config.yaml
head_dim: 64
vocab_size: 16384
norm_place: "pre"
positions: "learned"
attn_scale: 0.125
tie_embeddings: true
parallel_block: false
init_std_qkv: 0.0189
lr_head: 0.00677
warmup_steps: 200
decay_fraction: 1.0
final_lr_fraction: 0.0
train_tokens: 1057000000
steps: 8065
dataset: "wikipedia_en"
Each number is 128 + 24 x the weight over its row's rms, rounded and kept within 0 to 255. Layers, rows and columns count from 0. Numbers have three digits each. The size before them is the row's rms in percent of the matrix's.

# layer 4 MLP down, 448x1792, rms 0.0973, rows 366-447, columns 1344-1455
099:131133140118146112171107157143165116109143186089128084167101129138102134074130147139133161107126167118150131124092140141115142146140132133137146123123177126143147143075065123116131158111118115142131173137178108116165134148134157100158110140068099107110150160131140119133108119134134131119154141135112148115140148081139145093129111114150
098:104164089133115127108116176145132121143137083132139159112128153141127128177139166095141099148134126106156093161102096190157115152115131145117114121154145126109114152137151155094107170116098147126145131176175105128127147120171122086145178138134093104126167107118130134117181149146094133128123172123143159121139149121119156166101127106116
100:106099084109120138131148078131094108140172104109117131099125113144124095156160102126118138124138158119079139105165138084152151147156099120121125123153117106123111146129136146115100136150116127136144169141124095106120111112132113146129124092099159103116094134148118139115149132147096112116109142123128116158121137137109134165139158090116
104:171153143175110100156137112156104130071126123148105089123136140119116132105099126122128106096154118078154167140184116159158179130136137131138143142159136112118132091125119131185127124113160151101135151137113153112163168167181127115114103128159138141123150152087142135098148142140137129099124114115136123170113111135137145131151149161107
097:084118111086148160241122091161097089116119112140180097182128181179121152150137092138139078113129107146121168134128132131180138163065135161162138103119119185127130151092127140086090141140174123140118142159161130107171117132162128127132120148162106120117119141130112110119096136130109164100138132127115120155114124111158127120116132137092
097:140105161147174087159144108112097135119119077137096141129106143097099131113156114087147114157118143114078135132104133134136125138123151121141123096117139158166126140122163131132127111126165091154142151170140108139134122167084133131157138187114153146121100134156125139167109126144148136088120176138056114120122091133171142110168086063122
093:127122151138091135114106145126128129148135137096120109143148111095105139120137148128152059119124108143160120143144101159091116136135055128132144130125132158144110112137129129142145125111136127163147109112161126170106077144176098084112132108084190127137113161125113156127125141173117128137142111200136160155138133133082109112119152140130
098:096115102086132096108139094117142144113124137178119140145088057138151094142109141124092131124125109151090141101086115118142131129178128128147131130097146125135138111083149154130117141148134154104099149142091124160108117137128146153088128095145129143131134138137117092105119125098154130148149121137078101130145163107101126118095132130083
100:106138140126112126116126149118103141127126096168149139146124114160132174202131167137114130120125137122061190127124135091131153125109120123120106120080087153177115122134102132112135141126139121108172148066120109131101119149125106117088120117128107198127131133119087155136073136098145130127150130148150083101136098159102114167144120139088
102:161103108136118120154152136168127106146120132137123106144096158142109094145093113167154098130161063131118121126175142113137130145177140132157098119119117170140122109140124098140102148152114121138132112138164147123133123119085132124150129111144106119126153114154103174150144099129139113107127185147111076125133118126130187147098126127143
102:117100120149142106128132151121138080114135117157107129176098156147142127143139147091144110135115167100126137125145119105134130115170116127148134146112135152159142116139135119124136104123105112148127076137136141137147130123081124134125136141127085116104119121118129114118149130117160122116136171088139136127137123127171150119145101105142
105:121141125137102113189141107131127114119101140103102119113145088152149123126116098167146156139114125088096122135134078150114149117182133129143108122132127111106131131138100153120138110153120165134156099127110130131142125169119144129100146110118157123153106124152100150105145100147117135102096119116129151088130122090126104117133155163199
101:151132092128129137168127140134125115107125090113095114136119141139096123132145137094155147127135085122158157119148096146105114129096117107101144095173152093127099116125148133138127105104140156110128134137134150145118137152106115130125114152123105109117126133078148102152105150094124121150137121144169123170114149145139136123182133127156
098:114134115156134106111158170123110142118117127137092122118114132179169171131137107183122152116174170121143088127164117159138168131135132116100127105164145119140120120069132172147123153123154147108106145105204128118195155132103098147121119122118094111123112114160129105125132141119184152133127127110102112113118155127117094122136106171116
100:169148099126108120143156112142141127109104091119147091105085166113128128096139153122090138085149137128121121145140107120137136155095086129154150145114107142142110130114150128136150110147110149132115100115173144120139137108139137079147111103155130130093102148133137074156083124105163160143107113149143123160093106114153106127145100094119
106:136156147146109151126115110132147116091155118091176098097125153098145082136131161144156096127148161123118112154143147090113111131110124126091132106090161139136166143150153147103144139118151139116121109154137115136120091133075088141174098124161126127096107142106107152115101140162117129133085120096110128129130126111161123133151085112098
101:130148163170107089179133091121135171081101161121107125113075163120102083115103122116140113167166126153142066097133105091101143105111132143135094131087153105160140086115163131119115143119138096090154116149151143127124126130122120119141096127156123121151137121132125087102126160141172131131129134117055132158105137135151143172132106138152
101:092092102160111090083140149159122148142136153144108169122128113114128168116116140097128161119142124083112111109102121126119176152139146124135133141084112120148122146133116114165112162125161135124162129107106153153110124116080135136149165084135161150157171152143115123102117103142122148158120130123122151132101129119119122122133141181132
103:096113129143132119103158124116138100118181152120128121126113167128142140124128139142126147129097083181122110098110146144168109140162148134095102127137148188116119129148169142135093109135110124109106144157131113190162184106120159146154149155079143119125099148132122120107132140109139122121152107134119174127100151130126128119121128098096
095:172121143123105116124091117115132130135139109150138125140123144139120163120113130150131098092134139144127115123131124145140116151173147102119110148128114112129121174139136154138096128098117085058157093165154113119147133167123114133122198078165146138153156119144100124119130120146135120146147088147101168116129177137184086123107113126105
097:106123112134132135143125131131137106131090140126093130109131117078126144122073134136155184124139126162120131144138142145126115147093134139123092147124168139123127137127093166098108125164150119124113103134134123115121116152160127164143135132116138102120163081128136131160200109156126125128184131176120133101136160158138111182109068093143
100:111117174109150101126128147113134112165091166140140111123126142139123179168152127131080075113131105158138111095145111092158119104170111121127128159091108141129154137138160135151141125075116136135118080115162092107123117128110087140106109139111153129116109121124078135111121145127151111130144130149124135151134131142126061102152144104114
101:129122104131103082169113129102107181116118168146118135153179133106126122088114099105115134154148114135148140123135117171128117100162137158086138167107142142135128100144123147127147144165130131191105142131103126157142114092130101105105113152110160140145099113082126120104145114113141107125117132153168115155147128124159163130130123157113
100:132109150108127176128114125117137127158154145151108143132148117110131116155176099138156121141108112121114089166146129114141114135057157113137134105148142137076144160096128102147143109085126168071147112150150134110113153140113097110114103127094087126080129124136114168086095164106115124123155112147122094127106158099100119141136183105126
102:169111118098136089093102174152073078175127104148135143148140105154110119140133151137131103111132142152127106118125161113165101125095128127127112094177088165084090151104119164151140092115125122135130133112132188144114112092132137112089139128119153139120104122111154152106116083118131129122115140067094136117148106087166159125083142081152
101:118115079097144132204121068114112114095143118065119117137154133132120111154116094123112100134112134117101125150146133121118130134103118137124114084133153111110120127145152105134112117125098115101129093120150149108139192116145071127108144137106115127106102126145094134091094149113159132150110172202133174158111124150148127161121150163159
098:141124131094160106088105098139133115097142110138128131156149136147130130171132098129129109114138122115114095084125135096123107126094128123143103140136091144139131134084123152110170102115151149126089159124128150117146147147109114135163150138093099109148129108162080161163134096132137126120127104123079151122136117110135142117109107183123
102:113077105157167154132124121162104097108161108110118147149106113169114055131137119129119131125091144124107092120128106131140131126205187141133146137180112137153123112106134129135135110113129157103083126130119122176116132148151097121083141119144105094120137094151058151134080099128096097098134120115092129163124103108124133102115128132104
097:086149130140114139114108100071171115099116095188121095134102109129147127141164136129114101116119145122134118118141107145122168129133120154126125147138129123119113137122142095130099114139139122131133118169115128141107122139145129101140131131170116144086148156149169171133132116095145101151146148158159105114094142125137108125123136140146
104:134168137139137131131136132107150135174142157143125123112175148104072147117099142105136091135146112140139134111142146158164117094111080068138153152106110171115094083166115136110122120148145150155136088117114162097088136149117143158104158124080118095132140146135132130142115154120109137155150117110099144156108141109155152123131138145166
100:102140119179113129122130160108169139158091110158087139120158120110102167102110121146106107128141114163130133157107105162107093111059090126135115092125118123151146128156078137112103086137131158103130113122115111114123111148094096126136116090139145099106138137083122110103130106148168155107140142128129134121190090107138106138136132155130
100:136126082151120110134158110154099102134138149101145115106159140131166160159145130160124132148122113118139133132147131112119083132085140124131124096123150153144120096140158119149130151138141098125188138150116114150118123153120103156149130132150165159108080144129145132127127118112133110096162125146171147107107157116090112137138140121155
100:147136171129145159187147101107154099110171132128115150134102149123134158126109112110137115130098150134142106099090136127130141156176123151127158123135149150154118149123093146130131186126131136135135089116151154176123123105163126167088136116120115110092091162129170128115120138126154107107180109144106103149156161135134141128153084125112
106:133094170137136135155131128129151129138147127115141115143139126140093055103171120145089154083128068138148086138140137153161109132165146144132120133123103142127107089120113107167146139143188155113118122133121166132121139150095169088101134145077087144116081138163140103150108141149107137105144119151140074145107126132078168112122165124136
099:106166122135130106155122140128126140103124085140123135133104129133112183202110123167139147165121109130140130125127114148110113130137161081097141095104117075128125184139113158101098080124081139134093096124072137139117093135130143132129086090179131121101095109134155122127174136131143130150132127142131102151151107154150122193119093133149
098:138159179121137120166092107152081126088102151125166120104113110114129121190151087141107120121108115167094132129097147156123111085162106111120121140098160112138118125124123121106130124141110114102107121123126105091129109131113125148105112110080128110097142116157150123138094109125168151161105134136102108134127105145148186143099139109116
097:107136131119141131115108155164152109095115130113157133127112148169140120133162154084117127145109144097143090104140136155159135158117160110124125115106128150159090143156144099127132149120131119144135117125086148110152122112145137128106138130106169127115161143145128151134145132083167142125129110127126132144100150093099109088146144090127
098:141137121134133113173142122167125147090123143105111130124107123137118148141113116112116116123128164131157119128128126152167149100105112145135130105117128121132138190141112108140135148124103143139132125130135122091143125122152120152141128112132136124107171104162101135147125109125111130109107116152141148121140144127146102114118168116134
106:114099142151090097135097153116128141092123180144130154110107137152171156157130138077141103181093111120150145130142152106163147152169112128118097139140126147108175079101136133090131141141139129114189139142119124130132109123157103155103131115133128104125119156118102136106157123088122112179123144159129139140096126125113121086135106134135
100:132127111141115118149151100125139174169124125139105161146117183166109127116166125121131191166090109117124133157089113097136107101138137136099122106134149108097135102121169118116109139137116145147127128122090154142105079106142115126122092122139110137141138123118120127144138137137129142102129104140152123136134118135120123125151151154130
094:088124148124139131096114149125142135081121128154129102107122130091129153125127124171103153164128135131087151136129171118135134157114134120142139098118102155139087129102100122107096072138103111150125134144132085144131154135121117151165127114110156100144168095166136141130130134133135142118155132109122107115144123146115132145160119135138
097:102113124100151101084132111149140109100126125127114111139126120143155128151119061151123151130128152152134158084100120117156156150140117167131119123133107162136107094115129110109105114099152139137161147143150106138100143109149133132114155119143132173125103143135100168139114116124087126138128193142127163090109097104109175103109100155156
102:175103127131116142132138175157133138117135110131091143089132146139139100137152133134175141102139150105152162143091125079066138117160151158124120134130155146091097122114110135120155093143184167130152121111144103144127156112099123155153138115156129079084089107171138131110153170133141108140129134131084164136097154112065148088143109134081
100:106162140170117151109151117139149170150140119118119131128122152103090108132146104112116143144151124107131096118104121173123097102095127112147115167120091129165110077160122102116134148124081099157115134172065126121124167148117133091133101141126146129117120088138131149084098115142101099116156173119141153116148159113141169102115154128124
095:088115136167146147115104143116145139100117129115175107087125100085127103120134128125107179124160126132102078134183112093091125136138107080143128133156112143145135141149153097149144104132129153158125123120122148157083130142134099133139139108198135119123137121123147149184118143158150105165148147139118105167161146110132138111145171146110
097:104151126109115118094139151128112126142167150176159126108135123124130109130119134096124115172116132124163132111139118123126136123136161107156158110139173174116143098180141097128096136110157158144125150139109134111099113157114133141105132117134131142127152123116134130095132134119131100131147190078084079133124114170151151078116058102118
099:147103091113159115148143135137152123092126108119136136142159112132129138142105115132150132134135132123098151087152113117098144148133122124102153151162098127160109127088111099092121105131126154145131125125131154135156125143101092112107106157115144123120127155155173138134135135128086144166136109111120119134163134112127160138119105113139
101:101110071145141164116142143127097129165134125096145132123116117121119103179134116150124147152132154112128139105140108121105124116094117122110120116155099100116116170158113122193152107143127148149164136119108154099107129089138144099106086186124123134132156139133085125131121136134107139131118175148128128089125092131117156116106152145106
097:112130109124147139080137145107161128102137121120144136146106152118128076098127150118137102148117138134104167121148123127151147126155168133089189112117090112135129109124143136146091140147167141115092097135161141138131140149091109148143113123111150157180142139114064079090135135126095120095146117092172125162131121166143150138139094181144
098:153147092143122121197147136139121114137129136101121091110144150098126134131125146107141171141134165118118175144125110147142134089155148141152119125140098139140123180114120108140109115138097110100146120105147119131099169166133098123155096152155138129113181113100153109118127132146109155092117123141164153138137083156138113135127197123145
099:155104123145152152090125118136125119168114101123169157133143130098142097117120131108143130144136146131105135146154127193118095104112104133146108117174109101138172128134148107075152140116129136115128137079146104122103092131126161084131086159123135102134140161110163106151120154125104149124114136154123133118107113125132135140114140091126
095:192135112128080120129134148127121151137154145150149137101161100097129148147140126137149157139098124100145097099081129132126103149125102174116120100109129110089131098117130159132106133140090146158165168124120160107135126121139154144162111120178164127143146137120170119156129096161075116154127102128116165119160128127115134142147079155151
105:120122110125100113196099120161091106116153127152101140136137179141126095153146128132111118144122127131118107127093120111118124153117113092154114145156111103142151112132114068107111149125140112129139123155153109156128129129107157151106140103103107113118119127134144120143059117103135132134120117152112123121148138135108128170061162111130
102:133120165095110161111159135111097151099163150095141095149138101136101106112173142118124127116086145124090132108072123097127112093089136151165141112113102131140105097136151124160114080117128079109147100130119150140130120155104098135141155120142116153111141157100144097124109109146127136152132131119109166123105088120149142104185065140119
096:108110126128165135135113129130121135112112086133182100133149117156118156134159155118086118108119151123105112136147141138143127136153125128125110124121092126119138145137128060138100164133126140202160118100086116162099107172115120104133126181080182109147168113082126137113131144172128113094169178107110113104158083140133135110067115129154
102:133104107132112133090163117125149129144135169106066093118152122088120162092133140127129134118133126096176143137091120148119135139132104106145113147169127067112135119121098141119159090087149119136106141161166111138176148137119168115138137144118133156114105115131140117131154125115094141120144119130132100109116146113138069146143092131117
095:125138120062146114220089101118133143105103172139140110115120118129141111151109128123099140125168126187165086163125114141145101109094099108114135152088147121101092088146139104100098111112136125114129136155121169123109157135137115101145102138160124149134089132138131139090121116108159101147129074198171103124121110136069139121112149156097
100:115124121108152115153103127148094132114139107115145109131141094136111131118129155118120105153121155136122110138118101124106165132163119138142140131137137127119142139135115104113134142118155167102113149142120114134134127107112147145103130163136106110134144099130113120090050119146150120115125142160163123132116119117107119164107124133159
104:148140143162143113207130123096106119095097123141147151108155101115150157142111141137164108153117142148118158121168133127125139137110087149155138073106084119169164084164116108124134089135118125098091121150125103135129155141099097102094083146130119084120125097095132085143140138111165115080148100168134158160128128181084108156138153156100
099:134137068173113160137141135146125175128137110080068135155124145171156130132133124141140133157177167132083109174128119103092083129122157122156119103138149112137145155137153146139128119135095152115108114161156124142136154133154140162133111102130149110140109160121140146128124132148135160127120162109162145152109158134121112096101154140124
098:125104202123160135153145133168145090096142145109047135113106113117130120133123164158154117118142157148139137128111113134137161168115124155114159128127119177136135107106147130081142096130126108126107138137136135181149169131103142132128130123181121116101137104131142115139146131109184153142107135108169164149157109104162135125147091116109
099:113176094103109157125145113156143143160150144151136120162127111114135114164143120102124166154117076135103153149158126128121117135067105109133093111113119173101102088131121146127140111129142111117116130110135147132152130141138133172118116136095115136172128099142119132121125118188132138141130111135064085112117122098086131116112120120116
105:107130110070141162125140101138145118108150117121142141129133139098118070162108138121131100107108173140112065154137145109114122111132091153118150101133153122118144118137126155174154139129134145082109132129140163112137084118132111142131171121092112122106106097114076122127117098124141124126144149145145142124121149137128111139105136117138
102:123082123161122135152104151108135128106124092112128140141110116141110109151100127134130134151166125116111080129100114104116103128101155131146190124095065129080082072157132137166127152101094142108121133096115123136147127119122139129124119160127169142136135151156102184130190130110153117140154147165180118148161144120090132131121138100118
098:128109166115098126102130124135107100103139178107154115102115115108151117190124135139120142107154150151132148115127164101130102103169116090102183143124139069104155150101166118154115141108143111104135147131144104126130155131151142172126103117127100124138140143089101141111101147116117097165134127118109150120133156106141153160138107101124
095:109149127124110122159100186107172146174128159135124149146137116096105165143159114139132105089135089099139131137171116141118121124157113143145125175121121159137100085142088139120132178138148134121136104115109125107106092149146136101126144164122129150125108173123162132135134092128155090157138108123107149121160078178104130141085171178109
096:176107164155182110098150144135120118108094152122130132134123122088139105129111085143095136135096147144183152140098105155140152127102127135163121137094125111143133135148129093127116146135123138187149124126129101160126124138103163162127161162135132160135108135112174130090157130123101145116122153126147139126088136137108181115081103124107
098:131133117141124122147146151111156152049089105142153147173151167142123196128122130089126101121132114147106140133181113133134130112187110136120133155096076128086148074165104109161120154160113171153147115130105125121140151151106123131125158123105109130149136154104153104134149119149110159149130169144109108129147181154160095109138133153125
103:138111117139088126235129127100132123115134170114097111124112114094162172132129126154141121152100137125134111122109123104155152148130093124151145155115147102121134116149144130157144126139178128107125109164142117147129141140176128109146097149176125103109119154122097126091106083127153143153094103125153132094155174198141105098124084148152
098:131157171138119128167095125124122140163167085107102150115110122074130138096146132114188128110135130126147140149164155148124126183107160082134129139158133120128092181133143107113125139132105127189086155137153121139103096160167142132100115118140143124125129105125137144182132139140073149166128147098108146113099083107118113142099122155095
096:128097176131128143121148118132096155116103114142127127140090114158144113117208127134126108130118106115122142085104097138114103113082093133126142161127141114149115166155158109131125113133139142150124143097116076099114117173172117147118096139131170124112108111156109106198133146117107158147096149104095074150166133137118144122083158133118
101:128109186162147107175139110115106126117120101100156129112159146144112179145114099081109164095087129109148122081133129146175165148125160141132165106077130158132111125157145157091107113147102142162092121136117105147133126183130138089120117154097144140155120144115165138053147139148095136169129117113075133120143120141132130172112123103152
100:125103161124171149058101142114147139135137086099085124085146138180116093094140130125152105137157165128109107067130147144137135137081115136152127138079094154115115119147115095156142142116115158081112136136102081176122124142140119115080160151070146141087105158097148116118141160143138122155135123098106203086121128135141118133180098151134
098:104137148131146141107139088116117153123176102133102155108129132132145104111116154123164107134089122126177120136120123103162162118130174141094119180106132120137118150127139108127150158131124151093152158166137137146157115120112131134129117131183160136106109124128129123129173158079124118136128079127155148125093107109154120177110153169108
101:137102104132119072162157119123140131156122076096166141096144095143127088151140137072118149104142134142120112108143125137114140149077087111138127098139149057143143123139100105045135103117132117128145166108111111143162171123125153133113128126116154113106121130127126077133143139091101160143134122138153174156126151100123081103124153132147
101:117101114094158097135120136148086095117110139155187108128117109095118100124091080126126129135145162152104147132114160128119115111105148099132118096139126126117122124112149131125175136123112098128106140085098130127128094122158155110139102152176132149146111090125118141095095138095142157093139117144112134110104097122123113117101161138166
100:127137095116101092133147177135159141144147143146145129139105104160094129148111115114092128137120104128143115155136136107108123127063148126134146066135098151130105124130129141174169135124099124087131148130092118114137169175130108150147102132146130129124121163126145123175088172167165140127121117144167099124156095138148147115116117109096
100:161093086139166158189143118150154133120152147118156124131127183094109076134098134169174116115155096130111177119177144137156131122175109149118146098113137111130146136131145128128128101119135123138102124115121096109162160182114124134181128087144142128077117112137146091152161149138181144104096141113125159107126122141138130125163118109147
099:075155198108184120103118161105139146108134133141129111151094108146147118111134132149096150147063073118120103148140132138116171143143181144148133156080110159134140082160161133141138172122138139047158140166130113125084134113142061121132124099106115155180124084145087179109101130147107123151144155134128143122120157112136084144117130134137
100:154129145089126081085113139102114154099108123125121138156181127090104093114112126122123153158113142131132131109105175120172142106167100148150135158143105134134124090175146123160120167107128112129113124180116140125113124142157120161148131091125132103164135148109104143147162139119142136125095110124137139128144111103145122106170100132125
098:113094124125119140146162136137136096104094098137082144139143101122097135126128101067167114097118123145118195127071159088133115127200075150133109155099107083140101125160169117130149153150147121132163107095122161100157104152146137133146171134067097114119104149136130111072118091108155157118151099103110090123122150126181098189160163128141
100:100112095129092116084126109118102090155124148117113135121146168157132142147115092097141132150131127057148106138100167144107109114150163154152157144155130118126130141131142066155133135145130094133109119148104146123154147116134125151152148139123090101156112108155173113129096125111147125097117150130136108133088144139112134184148092124141